python train.py --n_layer=14 --d_model=64 --n_head=1 --n_kv_head=1 --head_dim=64 --d_mlp=256 --vocab_size=4096 --activation="tanh_gelu" --norm="layernorm" --norm_place="pre" --norm_eps=1e-05 --positions="learned" --qk_norm=false --attn_scale=0.125 --bias="qkv" --tie_embeddings=true --parallel_block=false --init="normal" --init_std_qkv=0.0572 --init_std_o=0.0 --init_std_up=0.0572 --init_std_down=0.0 --optimizer="soap_variant" --lr=0.0077 --lr_mult_up=0.669 --beta1=0.95 --beta2=0.99 --lr_head=0.00918 --grad_clip=2.0 --warmup_steps=200 --schedule="wsd" --decay_fraction=0.924 --decay_shape="linear" --final_lr_fraction=0.0 --batch_tokens=32768 --seq_len=512 --doc_mask=true --z_loss=0.0001 --train_tokens=130000000 --steps=3968 --dataset="wikipedia_en"
Each number is 128 + 32 x the weight over its row's rms, rounded and kept within 0 to 255. Layers, rows and columns count from 0. Numbers have three digits each. The size before them is the row's rms in percent of the matrix's.

# layer 4 MLP up, 256x64, rms 0.143, rows 86-192, columns 0-63
109:119081126183116182085092111136095171154059153104105108141142186193082111138132091150085141149125103142170120107133114164102117177081121170111102114140180125123183079117142100131082166098148098
086:095161171071131105177112108148082086110144164080097089181145116111089113126139118129118126208164111112107170115173152091108144143115117128129139130164147099110090152151184063130164091206153124
094:063134108126179158163095116154154171193144126125146139082131147110106157065099157134138141110130118129114185149158120168093207130102134173135083207148109128130132124088070109098096121107166162
084:140162099142075115173067097121172150142093117168164179127142174051123091123177171144090138109133137168108140114105153153183137148032174091102077096150137144107137115135108097130145127133121144
100:086129132083179113147118065073114147100142142081129168075170163147140105078135134077108128096148189118130126180175182108137124129138164117109075174214172157129118106132112121104110110150136143
083:112155052116105133144065135181089111083163075123151128193077146112109130116113046080159101145090118159148134143172099106113126154146115156119122137158150135066146130165155183088146157136134158
105:167190133151131123139164028089123130130086094152130154129177145131116117110171120122135112073150178159108099084171127081176130152115124147042046124135145103105135111114120127157140117118160098
106:149180202145110078111189103090112098115154044167137124120135150153172083139166100127103096141087125082137152102094127059102150128089132113147124152110203122093126165170140103129136139113095140
098:134117196086115136134128104147124173127147113121171114117120072158144106134120105121105085105145049087146110128123157159141163107103140093071094090136081118101142147138120181121235174153143074
118:119176102128157160138140145086115100123144139097148172122102113157092129082097042068162154131135128107124130158140181083092104157143126034123186125149172098135184124172144108162101135154118091
105:106120140132128145141085113068091150131130135111066086124141146082104166148174131165129066136154111046168134100186140085139162132179117140095088140155071146159133133113156109130142096212107153
106:088116151085151108172119113159180118118126182157072090187095090066067152135074138105134071149163095107151144130086109165128119167107127156079171135070084147142147150135128154138086128129129090
090:158134150125118143150126132126177094199113089161155207121097124097184188114095078114134087112099066117146105107100111086100188113083150155107111188094134129089136125148149121116141162107121185
070:121110135112193167175146179078109139112090109177125168134159099122082090121076150138137106132136141129133154133159088202131114139107186102149111074084116065137152057122107131169135183143103125
083:136166093177162184174162081092102141123137137129170111090139135071048134173094149145123137154133147147147152140168178154130139134136130183131181145164167191143185141088086140153082120139155125
085:183199168133103114105164101083176128147105126129137144109099132138116177148129086122099143146068176116142173122135131171129093121147155097130066147145125131132072182037189151131164154137152125
136:106111133188138127093130118195056086138059098177135131133111091143118120099123115173130112147065102119109176162126107144104085133092183198117145211123168125155118117104137165125118158133139145
094:158112149106100146122181124084139065121100114111212088134064173131117114133153151070136122109060134145159090123099160113085133160090115148141092171193152125122160189115104089127097154121109147
102:151122158099153139140146061094128135155152090166140130089125110103147083123117086109102041109097113113100156143185101125177160194191178132073111135136156088117171120092107103138166146101106166
158:127196120107076104035137085075078169126107123145102113182148127137141120146133115063125149131140111156120081107158087090172120154114120130069065087122153106085144110148145107139151099141171106
068:175138102192100137128095143175118097136168172114071166158122115056133110205136086073142165117125152153124165130141161150105115102105095181137080091125178129099153115178105123095137086121151163
101:112167118151174093082095045149098137129143149113164138043153130166146098122118198119107140095162153098126106130160132114078084102109132135117124195162149204093168139097120145129111108143162147
112:120125070111094122088111083167131092166096123135098133130082128091147163182147071128171104168119126114099126123097129090092133128129127168161126105094103107199204071185149127098136128156198124
096:151133116133128146064144097061075210155138101154086175077145136153166154152163155124163158059129138116109099094158141111081091152135140089136085107136123140125132122048154077122137112134158104
089:199138126102152137112105173124091116178170150082104131168132061091131096111080104088143154115088100143085125096153134078097093199143170120146114148161111100143164160069137142133133156126067094
113:135105118185150133132109169130087046133111105067137186118129166094150088124172127100124108115051176079077098099125132112165133121084172192116115150118163130133105151172149117097161128146155157
096:091106136114122129115137153108161211080160178125100108167067134137083118112132172121156118183163169114154151121085151182105164142139112144116132055201147095140102130105114175144089174130111099
115:105215131160152096127107164139122121121102086184132133142108128112058101159137136163147129197103144130092134096129108114105099173070167154061081111149156097163112183106113168131096129146075148
087:197096116093131146149102202185143114115097103118089140145101078090163098116101155170138108091122098066089141107081057115126104154105129159111116125076136095104121139157148115143209153134120157
093:176121092185120189143154179135121129175102079129135097119087142165092131134154163100108136152058133129159113093159143123088098146081179130102060128100152088054117141126147123155102100139075159
091:114151075167093129111162080095133156102145083080186101199108147143094101124093120050144080136095089101151131104095151150138141147108100112086119082105125144071141126159092136131142129073171082
093:124176125133176153094098170096147137090076121155091125092134176146083122120108121069152076141093105153118209141143131064184159137100141135129080151134147136152136174147108127081128126204169116
109:107135137101156152120109180111110147157134094181108098155159177083143080138107092164119100183139117069111084130128142106167104133149162098104091188176210131127069136117117107117142097184152084
109:126107062138130108130104113136099165119069096066067153162144185161126142069116162136097115137124099095113183070108118136163187119117176110110130115133106104107135153166128127141148194208117133
074:157106099169090149162112104169114062092186056146087123093100137084052155125132098161165101108122143133140119119109098120082174151147123102189158131090123121099175134048130146136116154129123117
094:151182158151138106069115134141066134132112057154123171095078116075140162083154108180106137100094120176101145152093154047128138139106148160090154148141141112190127172128126135118107147178129089
078:122140138159185176133165117107116148129145123099166119174090117122134126107097070105118137129134190141156132124184116079104121117138192168097158156086160067116189132082111102201084130104095083
105:096166120120055114068110087138118145071135119062190108179100157109109160149089100172073138122139130111124066111132194147132108134137096097083120078119112099087105153171141105099141131156155128
076:125162143161105087122130109087122176087118106176099133090063144111139093149138157146148111120170143147144119189139166146082111115124156140139183157204192151181119087152080142076152148154095087
075:073140065187107194140168103077140153077172137115159166136131098154125111075124124116153091157138120124144199114160184140128160141137151095176130135106125105098136177111159105140156160174137067
111:118133110167077125128045086157113180159066123170116184109144138094137132181166137155105159131084161105180159113106144103092100090111143158114059119129115153161079125144173158072131131109148129
101:150152115128114168106126145127077111105140186106107138166103159107116084126116139044162170130134118125080082071157086155197083134095190144126144061099100138094096122132091161171145107150131104
106:102121126108099126154101111103175139094098169134116152117089163053117091104113188106108116093175152097117104172132123176102110140124148119109125094182082069211148109179092146081132106127105083
100:096099217144139110137068118179148114121125105119111131053105143145137121079169120085166131106125104041155134152153138129093088146076135161110151115176181147109162081148130110102159082134145110
112:146103066128162199163106160110113096100158183121123095129096136088089155212164137142110191079113161104129130156110150132131192147160153115103112096160098198119114121104126103182112148127128153
110:173141160148153088108138134124139142078166217113085130143109081055130196147135174104118147088099135098164109125163099086086071074147138101158093134112083146155127113071152127127144113128115152
123:148137125140165107094177116081144164134070113148165148117100160143137090074194098163109128138167163098138144187129104147104156145102085096135102152137192098136173111181109091126047128177133103
086:185092165143164142152128123107138113155064110144092159092114060152116116141096108119158124124177157090119135144090225101092094186138146079161177134163128128102163151118113079134157110121131076
070:113118088147151174180109123146113150131173127098153035077141181081122110156114107119173125151098138104121149118153106112155129136075122150081086111149104165040107168103151126125162128162060136
080:120139114200175160152171125090108094166101125076077128129182153133069116107089133054122145151143127142166157117146144127160171110113171120188129109092145114160159145191105152163144117193154117
077:146174100179150174165118121123107095130120155162133105198110118153091133101118159143130084135147127155175139094167171090169132149178104151140103124111203090109226141124106126149115168136130066
141:095106166120182156134156158148147133121110151144204108136087134127087098063121092105127084161080152099113118165165085085114134123114169138092123142050156088065130168164097143136080099133092141
078:106116102098186157111153145109098084163063130109099085110137117173132119137111139113110182108145204099076126109125150114108147148141168094137126146150137032088148151148119119084097147198111080
088:185165157111130111107165097164154185086127152115110142137072131102136119121184123112168144145190225121092164116145107112128112136084063116073147141158118097134103112135132139178182135076118143
103:169190185101083130135139072161150073194134109142102166105099075097180131148125179185126121158072169096131120147150160086158122110165158122131082104132115109079132106110093142133102122111148090
119:132141155173099149133137105100164152152088097108066137142135079102154135121150116116093162075166214149167168135148123129158083132117158124153108125091099114191138058124195086125179161142140096
102:151125165136097213160148105133202069138142084162096134137129168064139153197103099158127122098111097087141141137086154098083122135148123139106055136107058129140147116110136156105172118118118121
099:146130176131121096091166101154175165137120139112136114132108120144125132079145079068147083150087073081139118192172092103109122062102167120115122147115182110133145138152130116092098141218096083
111:106093099167102118132078103135172160094183117137136098130119166123154135115152145134060061143099074092107106121177094109097087104101131118133086140154149115084111099151122165151166154167170036
108:161094146161178110143140112087158116154087127151148128119108096128082094078131144143082107131080156125121122128039116172143111123092188158120106121183110081171161216120098087092114166116122121
088:167128092120167143161083159078091160162143132150141114175121162073159136102165108051113136152129101146129131161149060148105151115063129126091141193148160132177126134146143084139077111069138093
108:101141169069142134137172119137195152122146170132153140147062147095189131084128113191143152138115150097103150196121063146130129176118130119085114150122153097116088141129113081080117130078181086
099:081172138083157122149071119148129108164117158112114060185149156052130087109116158110119137156096103114075129114178070195134156158117130181102135126109131086128071121145114099074113148126116104
096:156148148143144158068120093144099126118164109179168120152181124136129089101127141174110121120216147106131145164128124123151164153143085085113106139132094098182176174091173151126099085142165043
084:124146118114144133081153141102135130165125136070157181129131141115155107119140078100124135159056186124072156146159143177191115121116149080102129139139121087126127133103051100195114209120152100
080:148136084112077142093134092162101145113211105105110132172099112078167125077147058136165151157190111188156040148162109116104156134064135119125103153133105140121143114119123137140174134126127145
084:114176102117146189152162077099127154155080144131091060141095109092061173145121094144104143127126118165146112064202169134110176187130171159131139123133126168131123134086087097165142131138118157
135:088138107129097136095113100133129145138191100099116116139130108092154071169176149174099148079193148045150142125101146121120104121126097113089126102091140131158106075154197096076151132196152141
105:142113098133196135106104149158166152139182157072113161102093139073125154084097115090131144089092082102127136141145091167120105108088133124081084099110108099151119137171083106074155101097150212
087:110190111102137124125105141137124118174091138117134118141134156082169145190185131054091114165095161105109103148143098101181096177132179122089102098098174115094136091187132090168149091166162116
119:156149057153117133114145191107135104089184136080116124117084137050137098134113147127156100116108157100102144152090149101159115132113117095169131127079055176075114187114134176125168086144115099
090:090167106121167140115161166177082097164153100110128101074101138150106115138146139111145110108105175142137121087161111046098108127132225159118143164117150126120198140105110114116105096202104158
080:117181120102126071159175071093107130118061141118084143106049143111049152136117134136136187103109153098132151130093185084103133121127139142161148098165143185131154122176158140103135076149134130
090:109115139136142188135169152117151115127151065114163125152145105116121093094101150191074087144070112132129175074151114190124120111037136158126132117060099144085190122104109103124164114126130149
060:066093200157139100160119123136165138092055115119084182128105172078125140120113117130131122085128162066160159151133171155101176114141144140140082109108130095160135187135120137124145130048123176
104:134145185107123128173125124111110170135098126156061114066140128094089110126127193135108137114170170135171123177061123087123178105110185136100089183188154151180159104089138120109102139129118151
114:098134087107148137139104131102098097102120160121068111156087134075114140162139114093140188114123116133120143203116166161143115112143196119167141069183163136167084143127082048166152129111174139
084:160101116113084168098132120206079105153148138171140138117177108069116116157134105151148183123105095072114080186085122179097157113122148115118171122094132084114150120151193127077099119143081143
083:136113193190127080102162100062141145061097067124115136150119148123098141159179169088098074107104131107158129179122170115111185136137142144071088117125182127126181091123118134115157134114132101
106:101141123126154162125131105106194134107148141099160171129146145132128141137145179061151164054125158139153106139184181100118111189108146077132081110188134168096174110138065147087166115138104155
103:118101174125127146123065117158186117138086137208092095114116103127095120135119137197097107171131086082203152143088142125109150162150150104102103128131150156137205124131107111093076098159161101
120:146163152171161093105167117107104157143179159144106162136068088109127154131155085131147144192096136093074098148092151136132061149098122064147122101178108100126098192164105091122184106109150118
101:085104081151127146099084175139092137111174081115160123085074119091129085119119157158129087157079061113086139093129101163095141146090135178124178172121172138068096149112068141117139107130135098
107:090137173169131146076095117097102074147159126119101173131086071150105142170149096166173125102184130063150122162104143084063085124161158148154141119156078113140140089118178091094132116165120107
100:096082094176083144157142138145191149160108134101077162127055122085113122109135069120109122088074123091138130168131174148164147103086136153126147101099117097121159071133113090074102188120112086
105:099161105108140090157121103143098122073136137181091149137175169032124143168131134100128123101157116110070114141099097118125214113114107138130142112161112143128112200180161194129153136169124101
099:127126066126141161152156110082116161100124155103113120143134182084097168137113108129163133126028175162126148083168172055141110140181157187149105150099114119073112140119112099152090111089130126
084:118101190107157128150149129118122131147067119134115137141155136150057166167162173047146118132089090114124160188156151105106159108097166132149125111146194155094177125131080156112133089201100126
085:157156158131137148170132128154104067125092121178111139130119145127131103159114098164061161082069112071110218161157143090137135136151129171100104116102139157123122103109183151093047149161149111
131:104079140157147152110094115146087183105145106152124156160110081138108067154135167149141080161141086069129173176062129163082137104159112127117163166116162146139109137182159127111119196189106118
096:141159168071168102132180087174124177084142079140145109132138118154154182168103151144106095138148114103156195159076065112094184160106104150112087094146151161113118146099181092139135126102160127
083:144149090088143178157151160125097105138182139122142102086141168068118118153124108142135168186115173087113156129145129047124192092155141169142165166118108106156139184096129141156078061130111105
098:165144137136090134146155127155101187112061142163137074154101163042109136170106177142126173141164134126113153184129108164092126143103090137104083129123136065183093094106158113109093085095115106
085:090131152101098109097055102135119097174194147091100162200113123130124123094113095099111168112147118117143107139123117059112154120099168117137129063141098162089132167169121107100179119088197161
099:146154174148069086148107107155121124119082105190061133156081127104161145135180145095097183149138128176146113200068092153136137127115161141140135136147167087127156160197115132156126169113110095
138:106133133115092136131135103119157172163042135138108112124093168094131197198152185120118183085151221078155133135166179119132114119107113110128098156136093141132132096098159140080119092133119136
100:097109116109151105088133071130125130140099107195112144091143087156073189157113121075160137141154167103179107093110151128062144109135141130128124123124125135128136199184141128142039077173157138
114:150115088085149181153166091103169162173133168131147107164134088127109153161076122127149102068121108111113166146180137138120101134121130125089103106160076111156180050087111057078121132113155097
106:188149125149146138121174111057106128075188074102085119088159156149150107100135158086098102105156104078096160170117133125100179148117128124141166099168128144085116171117097158102172129187086155
085:119160135110183117084140126103181101096158130193152162108090064151149147124128121098115088115091153148086189139130139093114148125148181193104116138121179120151156145158104188126081133137205151
098:130064134148091117095154091186131096188132115144075126094127116088145109159118112201115087147144174136118188149132108142103116149105128162090148189129091125138176169177181141172133099160111083
135:119158110214140185072088144190078148163076162129092089154198110150077115138118118203123118153113116121178129083127142116106136114079139138171146113156138124167149143143142100133119155124124086
075:171132156125108106144138130132099105151149107161158140127165077115095123106092172122055143095116136126113089123133050158125130146064171075184096129171124087183098107128116064067155148159106110
098:125130158131124086147122086047099185125155149149153115182072170069096162152106115146136103142137072102188085148146140076099131083157101151081095141099111155154139167148147152119082097109156109
105:081123130109158182161149135109155113132148187119097139106136036103125143142136104090088099093145139146118126105152150067123129152120180145177117133109069115143152170116075065193184102147104104
085:152164140152085160168120131122113146133160187135156128140130135069114184138168133077091141110111109130079099151182065141139143135075124182119132172113124100101152045162153143108085070115146079
107:093160110096117155121137057127091151123074117141111136125115117124062159178118075107142144122094146172075168130098127141101109137113101140063111074217147154097159122124061105136170109110161147
# layer 4 MLP down (transposed), 256x64, rms 0.171, rows 86-192, columns 0-63
109:105104114168203149085109146162144119111075106153077110112106158118131082123111115130163117195125123118134110153201117111060108155068149113111132153211147090124167126123135153133129119131158054
097:195151122160137135187115168206092068099151127051100156097133081108105100127141148126157150159103121183132125139134114168151164118079082154133128172151182133118088166126111121102175122117119168
090:112147139185097071143142162050112093100109161119157147170121146095099155114120124079106120126134077137101115082088170143160109082141122107122166107100112074146127145167142143176153148149035079
095:099079160120174097131073076138100121140124143141107147093102134100179162151135167122101066151121159140073119132120143079158078190165082074145159129189151150171099122121173095127156142178144117
089:127191167130142141127124154161170119181054144205062112128115126158165155172125076127110103118161074122118107099110104124148143087129129136116121081068143124098155139153115179165138149110131052
075:092123155104164112131102199194099140114157134080140095185119133110144075118148143073136093105152144126087108198151090100090096147081095069166145099166157086086134122096135128135139143170095105
102:132078186126148149124106198142121115084148167113100148111135098159133128101141126171085122135106127086185149195149067093074133098138104106072105154126175154087150099139126185070109093117150161
111:133067091137122121171143068104103123138113177141154161153098109127135102060153134163080103099174086167162136114103119171132153103138137166202108174095131130166102090155069134191101132089126123
094:119142160093159150140135087135083165118109129108088079124096109097139151172148150134072160052135126095084128103117145141159153180173095112087068084159125138112055128149175164093167088143161114
112:159142152092117152115165145154126146143154182082110170153085143100084167076167127108102122157119128103132151112131141131096113162118087083197159162123111058147122069170127084086134042118152146
092:156088151102144139146191113174092137131060113142090138092077128178107194148084145138142147097142167146096155145183102133113077173109100046139152137135085094122103126110110166118186100115137132
108:112126137112111075155096123144118057083126165117138110144147139114103090111082143074083158158175170098129068137096127113141153078109097132089105200120140142129099219110110165133074127128174136
101:180159088192095117098116118061193199179157149126130095155155103104121158143102077136127085096142145158166117111151149109161081092193086169106115154120136167135112117090163107127144146125100114
077:172128061177145109190132185097134085093092095143141136096141148124121121128188187138154168120088083158121157188126127173179085139108150167145122125112129109130165057148122149147140180164116127
079:119109115076117084067151158171144122091093133124113168137183177154119189133183165059127132081109131145173156107112116138168150101136040141061129091118114145157137108131108131137092116125132174
100:161130169129102127089100132148127132108110139166099163153095120089130080125174134154124149134116052119151119109099100142147094158072110073209109143097152050131142084068064164125121167115109150
118:089158108138130152138141075082140084087154199161072162100068140110164124134156107101156135137113158214111105137109167166142159170160082142116145125130082158138166119155160159063123136112103162
089:152138083150076118149188077125170085134099102104159145137080055154157113106136121113110135117140116158160173065116159143173108148174105161150150110078120089142164171144165099149137133190095078
109:103099175138164150171098174131095143125126079075086142120196152150120197098104066132184137136129151095168092178080081174095097103129171143143113159164084159127109111139160127116141138136131096
135:160087169160117144116089127117137176118106131146151196078167138113072120181140144098137065099085101108080136109157166162176159102109091136136182113132105103159160116152149107093168208141156130
088:139131149139104153118113125124124105089084125139118209145185151127132129107198188090176112157108139176118091165098109151154133175109132153132079122152215127131131152155060189110083132120148114
101:130145074102091157154183138095163117142085149147089141154076144088117152173152118103117105122123090137145147094066174126151176102127154199143161070080091096160149099120123109085091172172156110
111:084159146114149171199134094099125111134114127130069116094139066143159099118098156068141097123118115139147120153177153122120158165112202142055141143109143186149145172194174138112102128146143088
102:124152188100179077160088103202156096105143096108128119136130108104173128128081130104108126153146111175084156181096055143136155115094139138067089158110144151140100154157103170137147160154065136
113:105135081098139107131082106057135068154142186116128104143148121128088125160122198139062127078122096121154124070137104157103163174115134135111113178196112146136155082104150105133116179128164173
119:184162110133083157150120128147114152144047113124059180077162161101087136085097177098106095127144104144171146159095154146143175120185129145123107105105118140155096175146178185110147157155136144
090:168168145191128148122171154113151094148137173142162148085200182147135180128076088120139120123117114143143103107208162076141157103195105109104111148134104133089148114107106142135139117093094064
118:168162167141097106097166111114133116126144190154098140120148107126177145135140160071086136117130157057076089172220162111103118144126142075085167113138107067098120119089104143145127127131180152
080:092143168119140182156114091106103120166084172077085136126106150126107147138113104097108146119178125108109190045105117122173122169199067068104124107108139092142143131176127096130176130104160121
108:175104154178140162118160110133122083093118144168093091097147138170112127087070079102106119143146102120171089147101107147133159137163103129092105092084158119102080152184128176170035109094150122
096:148098159083123133063137090128136086111167134157129193100120105106165164194173185117161159057111124098113108107150114158154095141109134132132111168142136141150138157134147193170154104133056177
099:135111141113156165199087204120127047155160121082171105131075073143134100097115136150089119128111132127157128149111155114178133167131125128175114097137152133137131103090097116049119063086114105
080:122114091197125111132174104126097098127042148118091134100136109150118169086106124077093111131096138173100154070077159162102152110165082129104141099141138122176177114127115168160087107091101068
113:082122130150142146122100109153172124130098111133080124103071156166170128112132109154123144190197155114099174126140079141108106075107077197144138159145106078150133053149170118144130126179171097
081:131180199127124131095095106101127135108082058097150141136115144066085068166121102072220141113144142152167138140113096185149153145081098137108165134131114148076138165133111141146116152109154109
101:183152176095142141164163133154151112112167120144151159127083099176163107124129107145133145109102091103128167121170138122141167064190113157099111171209130125079205087106098071117124122136139156
109:199149130195075108094109089144083131084120115100134183080147191088090092105114184100099110085100117120161110127087141164157167117113057130098119120106130145170141173144119155138145120170136123
100:104111018109116170136128145124157120131148187159123117122130070108100077109141098166179150144106115125122152174127124140125130092058131192119163118126115097102143156098120110088055110086098094
082:127115141124085104121137093102188047158163158130146118093139136126111167111132145122137068116113138130161129076111152179146199147215084179137152047112085133152149149100148139151113105103130120
080:099115063113122132166118170143155063139150118129163153108162098112090092141161094110103126084111120132100107065078180122188171127193108095089084107148104151061109154108130136126132157147093176
096:144084155139105140102055162149152199152086198150198119145164151116161088123196168076108178131072099112145172146143105127164075150148116101141128139134141094132142123103140118121140132148081122
111:156163077111124170155195097111106132161086135157092132144110099137138154182064133093190141113171131165109168102110204122145106124120053123183117138144065122130110160086128117131154145096156115
108:140149090146114168081118087087132123115110164126078121139199182095175117118148086156121135169178153156182094085153149061118155111136155131126094104089132191144133176077094152171124121148163131
096:111157101169090133120126123121156142074128184128131161096169112119123163101168081153158156134045106101101113100089192096117128116155117188081101149127185172132102134145110089149055163137118166
102:056190108144101082109117096073141110135091172097108097139151087117143177110146101082130137117178167183137165154160180088149105140164138138135129141118122102134142167085179163181147078118118079
098:105113161190182184140138177117100121148078228157145120138124078134163176131138164097128119078141133122183091160119150113107124166144140077157099123140113097210139112121119148107132100089120135
104:132157136097154109138083173085172147119062129126137068128150146096120137056124192146131118117157129155105099180111121118123154184118109098161108109087180150037126125182146147168096095152112134
084:140119065152154039171091129122129149133131100116172104139116145220134168095134102094169126163122116111103128107161139143120173148147130155134188115165103118111161070180133061138148177123161120
083:117169148109200138114138101088112124075111135123141187119091163172154140099145163127159143122114206172115115137163149228192089120126120078106147101114141103141075108119097116142098138142100096
075:112112157189094107152149156160167067061145140107147161153106113153123106095096167133084139138135111149149046147112127197134121110089135116138113106112166177079118109070152119100102163141053132
080:106088141135128125117106176166163098131138138126128099094168114201163050114167124131155109138113085128113105161177080107204098112172125124146120100151111133112156039145085108068121154124162121
142:152138198118199102103157130113114094089165150140128157104146128105124077034122118118113111119124161161157105183143115045117134136146108121046122159142155120085154162129138126128082098108150086
080:177110109067175166143098112123145083148135083124102132074098137111143165105125142169132085143119161123105115098101113149047188121077151081206113165108113133109131102125127103102151124078189155
094:149118157183134221099111152150171100179122147152086102140162156171077091185122076147103127149118124122115132145144164146153126136116133075102112077166190169137105102083086126130081117109102092
112:112074104035103125089174125161096083163150091081135087142093142122105151180137152162176135140149176079167117121139108149149150161102160135132133135122068141080091105075073148118136092138154119
107:111136118120120087137122144140135158173181087151136157184128061156132165165127174136121143101141094051095144083111146121133046130098101121162150124142165073152101078120174132105174156152093179
094:083148084157146144094220092140124180096127140135082093146148151096102130096058078066093167139121139159084149114119164090156102159149071141081122144102085125103146183128135137162118118136128120
126:142133160110165149084121156067105118156125122139108161088123200066145177129108129114123129134138141141136104141093171092097206189176121117089097104119095150134099201134109143189118125079170141
117:130188155089134093170155134108114147136133135086191116157130111110125133113084130113184155189115209180108173084171136132100120124126199131122106109063094138074083166114149097124139125115100129
114:137117112147100140129226098157144185187075094166151098171127131136157138168111151103146119149130140175147143112146186149081150169157084101155170146128194116092173088103126114165123169131142099
088:109141082167158148180183132105120145123175178098153094125082099136096093116083106146133158134143206183100134152188083140131085120163100175134151173124121110138178094102085104102119102077133144
094:109120118089162099119075169111165039099118128138131106137096097161152136089159173104158110139167119150185107133141114098132158106094214133141097150150179088119151129172138109150065097148175093
097:124171101140130046147093155138152122120118114172197067143126112113138068098147162177149147094123172079130138129134069189102106108133138167116111066170167155129156115115121158111144087093127177
103:069107150156160124170177127178151112126161095125107168105093102149109142114137125068162070098096142193108155142153117122152179106151145162105165141132181133187171094175076163094103148137089122
095:128150102161093156193133142129094096083139116186141073096146140162098087194141094149110152108166133143115091130135139175157170108130113143193165057113151136147144072117159089090127147114092182
091:115054141143185142173110113178087121102108067135184130173146152136055111110132145158148145153111127098137097180138054165134109119113146131116133189144114197153126082148083163154129142133132109
081:129091130098117109139067160176139082140175147118116115118127113176172144098124096126081122163121096047168121113084126161173153138218131102186089155159128115103070163164132117145160106117152139
123:097122149143108123146159123117141150219174130114137080163103130129130111202186095127189134138171118070111163111164128155149133131092171146131175146126158097139174105106132066113124115209150143
092:105172081142104177049196110104126142186173133166119150169122130152105144101130089160132103152082085156085118121108154173141183114102132197145135096150115106181098144140160139112126182112128159
103:128124124100079133175107106130146050145182164102103104115120094106120131127132139120133092168101095117161090155065133185139101119132147100135097126102094130124118085158102096068101185135067219
110:119116145090162136119081183155155146113092179144161121152083133099149132107133069089144182179168134108136132145151104117120119180149141157132152080098172135117157085136066143141028076114146109
093:137093188094135154093147153127159073106141124102158131133082123146153151054155087181134121132135145071171110141150118067091134152185171098146118113084163076099135139148120117160123050133100173
087:157096018118125091191159164201124158132108083116172143138110190125109146147113103128079143093106191148171118155155115111160129105107150150067130159129139115163108132152166136102095132108114141
093:137150181104100110033191155119086091122139147074102141152158162194127166126129085133153176165123105100194099141119135123110108119133111108117130097086071126132114201087128134154161108105126120
068:140146044163088164167096145174102152134138108170098065160158160163138116180130119125160103153111136174129171102198124157166167147151096183127144117152148164146128106107160134185109174096101134
103:120166123171156117068180117127109144112131178102044145131190142160192132101079085096093147149080086129109134133161133112151135109166078168086126111141112105101121109146162127132130149124192067
104:152121173131156107088143123106135170157148106143076103133170093081104106102115128108098142071196155156116158096104184117142174149161122126101112117064163130186142131122202130182075116163141085
084:146156152162100189075107107144139164133155138115126136127193164134145108147117091205122129137109119118139123141116062196129180109071140117121166140058137134100119185124126163127192163077150156
108:109108108173133179118121098114095111124154125137149227142092096117164101101151158142114116108108044095149110165148085156142169154111164142168148126174165146180097167178135150137138156119079183
092:131145155117145130183098124097098119120186077184104157138186089124152138142066055163096115174150117119045129095123122112115126119197135120160145097085107123156113169113164127149174155154125091
102:156129182112150106185093114130181120148093109164091159079121127146125140096157163115070128111159129137187162145137143144169189179191109082150108135111174140127158141169129163108074142179179116
116:120129129139051198080129139128121153128159143102127122169130163116167089161104125153149179118127093123083115182161124117150141137143102133180210117086140120123155015113142109109114176131124115
098:142104051108149134176179102137134139094128157155049153128193107117129160144097068132124156107134145129112121157080146115176115144199145112163098067144141138163089138078159114087168122130169147
115:137099138061106074104066072150127094124115172132135139119155132125152074182113160228114123126131108161134143126119122147131150120131160192099102152139084144182163075159099101103155148108082122
103:114143076116125059106141057106090130109084095107143102140153174152154135043096124084118133175151074110142120091124127112140173105162149103104151137123119104140156168148155126158126108191154049
104:184078107098089100147105179187137092120137187150167075137102107172103085111118146126148145143143162147165101150160044146125091115127165143139121113120155104067119092159162188099090106131099146
080:087127159096132160156155204076166164181105128099072085085135192155135192132168054104148181109137154073123132196102131131110136099109129110086105131130117117163104123142122125119129159145135128
088:149131126143092056134124099127113090075135095096142138121152085148136089071151143067116080119102100142099139121060180122187140135107149150119105135144153154153120224114150132176135118195096117
099:117162112136125127091101107099112118157128083135157139097066190156165133122128161163168105119091104187130197135183153148149140134141123176067085081170123111103097124079111198071125141154109141
123:122155136087118191129139183108128153085205128092161158150072111105110084180111106173108167128132129099113127099179161132092137104145130144100133191139079111128130117112136053156166150105195133
090:078124095132141070107185089083119078158175163134146106139170092144098141104092116110127105139104036115134136121150112105196138104123101126141127078104178162126148132124139110114086087144213115
072:060078111130154179113113146140089091158105116115084168071125090146171130150120076122128207111064141146118127144142109072132091119111124137161175096129110185154120091077101091143124097085116103
098:197144108158133111130164110120130139157059105140082064110134101123107163129106087067139188111072148162116107108204157098121110123126115100183080092092114158096075139085125117118160117109118152
092:126111084149146096125092112104075152157127158131156075191133160101133116118132147101140129189086146177107115127124117133167053124133107159155175083110085156150102206115167158157180154099079104
094:120091117105134097143184182070138141149164151139122127197122156104141099072135100135117120142093091145074143111153099138123141130136076059061109112098175087079081112113149066146105135154085119
134:078136109120068081119110119163169155158095146092129122135082136102129116189171147165080155095108133089136174147118111186120085084120093094180106139135099096118118093110121095072207161130126164
097:189066194183137163110164155121086156072148103131146107107144124208107144115105083110139124145086134138109108145110108135063152061088145070129139132106127169089103119145162093117131162157117143
114:067185128146078107122129125129134165124109177122149126100156163107137132074180078133116201165110131163172049176128146169142111136141091141132095125093175154125115153112099172193088155115135130
108:123147104107097149137141103131148156142129159065162103123099146102140129092101150111121149134113130144160186134085125071180096143079218137107146113112126135139085152181147078092064081153081065
088:140091176119135144122169197152124127132098195079172132130116162177156124072084121203181118147126116108167153131148089189154103145138137156109139180131136124105076137068110093114157103112092138
099:139103138097140105133123140105134116115160124094133145167083068154117173097056073109131069091136136164127129098147129088119143164121157119108104148221109126198103138176090111158116104051130099
113:107128131179154119172107144196160133102183150070141100144118082092124164068107147123123124123114181104174113139102154133104098141120120128115181143188141139151128149164133237059145126124125127
085:146098137092113197096134130141178091127144147129169147127156131167089133158145102150146102098061138140121107111178129142195094119151166134196110139166138098184134102162126081084191152132186166
100:177076156105098112152094140232161115104097085155082123152080151141162106151106136121132116148133131151130128095118099177084144108100054159127139134139157169140102101190142166153163172094130163
094:141104171062145143130089154108153076153146167153187056137087109148143128156177114151083093093130118080118121142132092125150144147070135099123125111152120128160124149130065155150120110103033173
082:123129103149097115110160141107147116123053147114056100084141059110089143140151072090173156121118125130104128087079173080103088139143092184167134079143118141138131164121129158173192114172113111
091:088102132165155180103155138086146178133091147059124141155075126135145084115140116158148150113134171129132157126177157087113151087121088079102119184090127091136161076075120112168088175171171103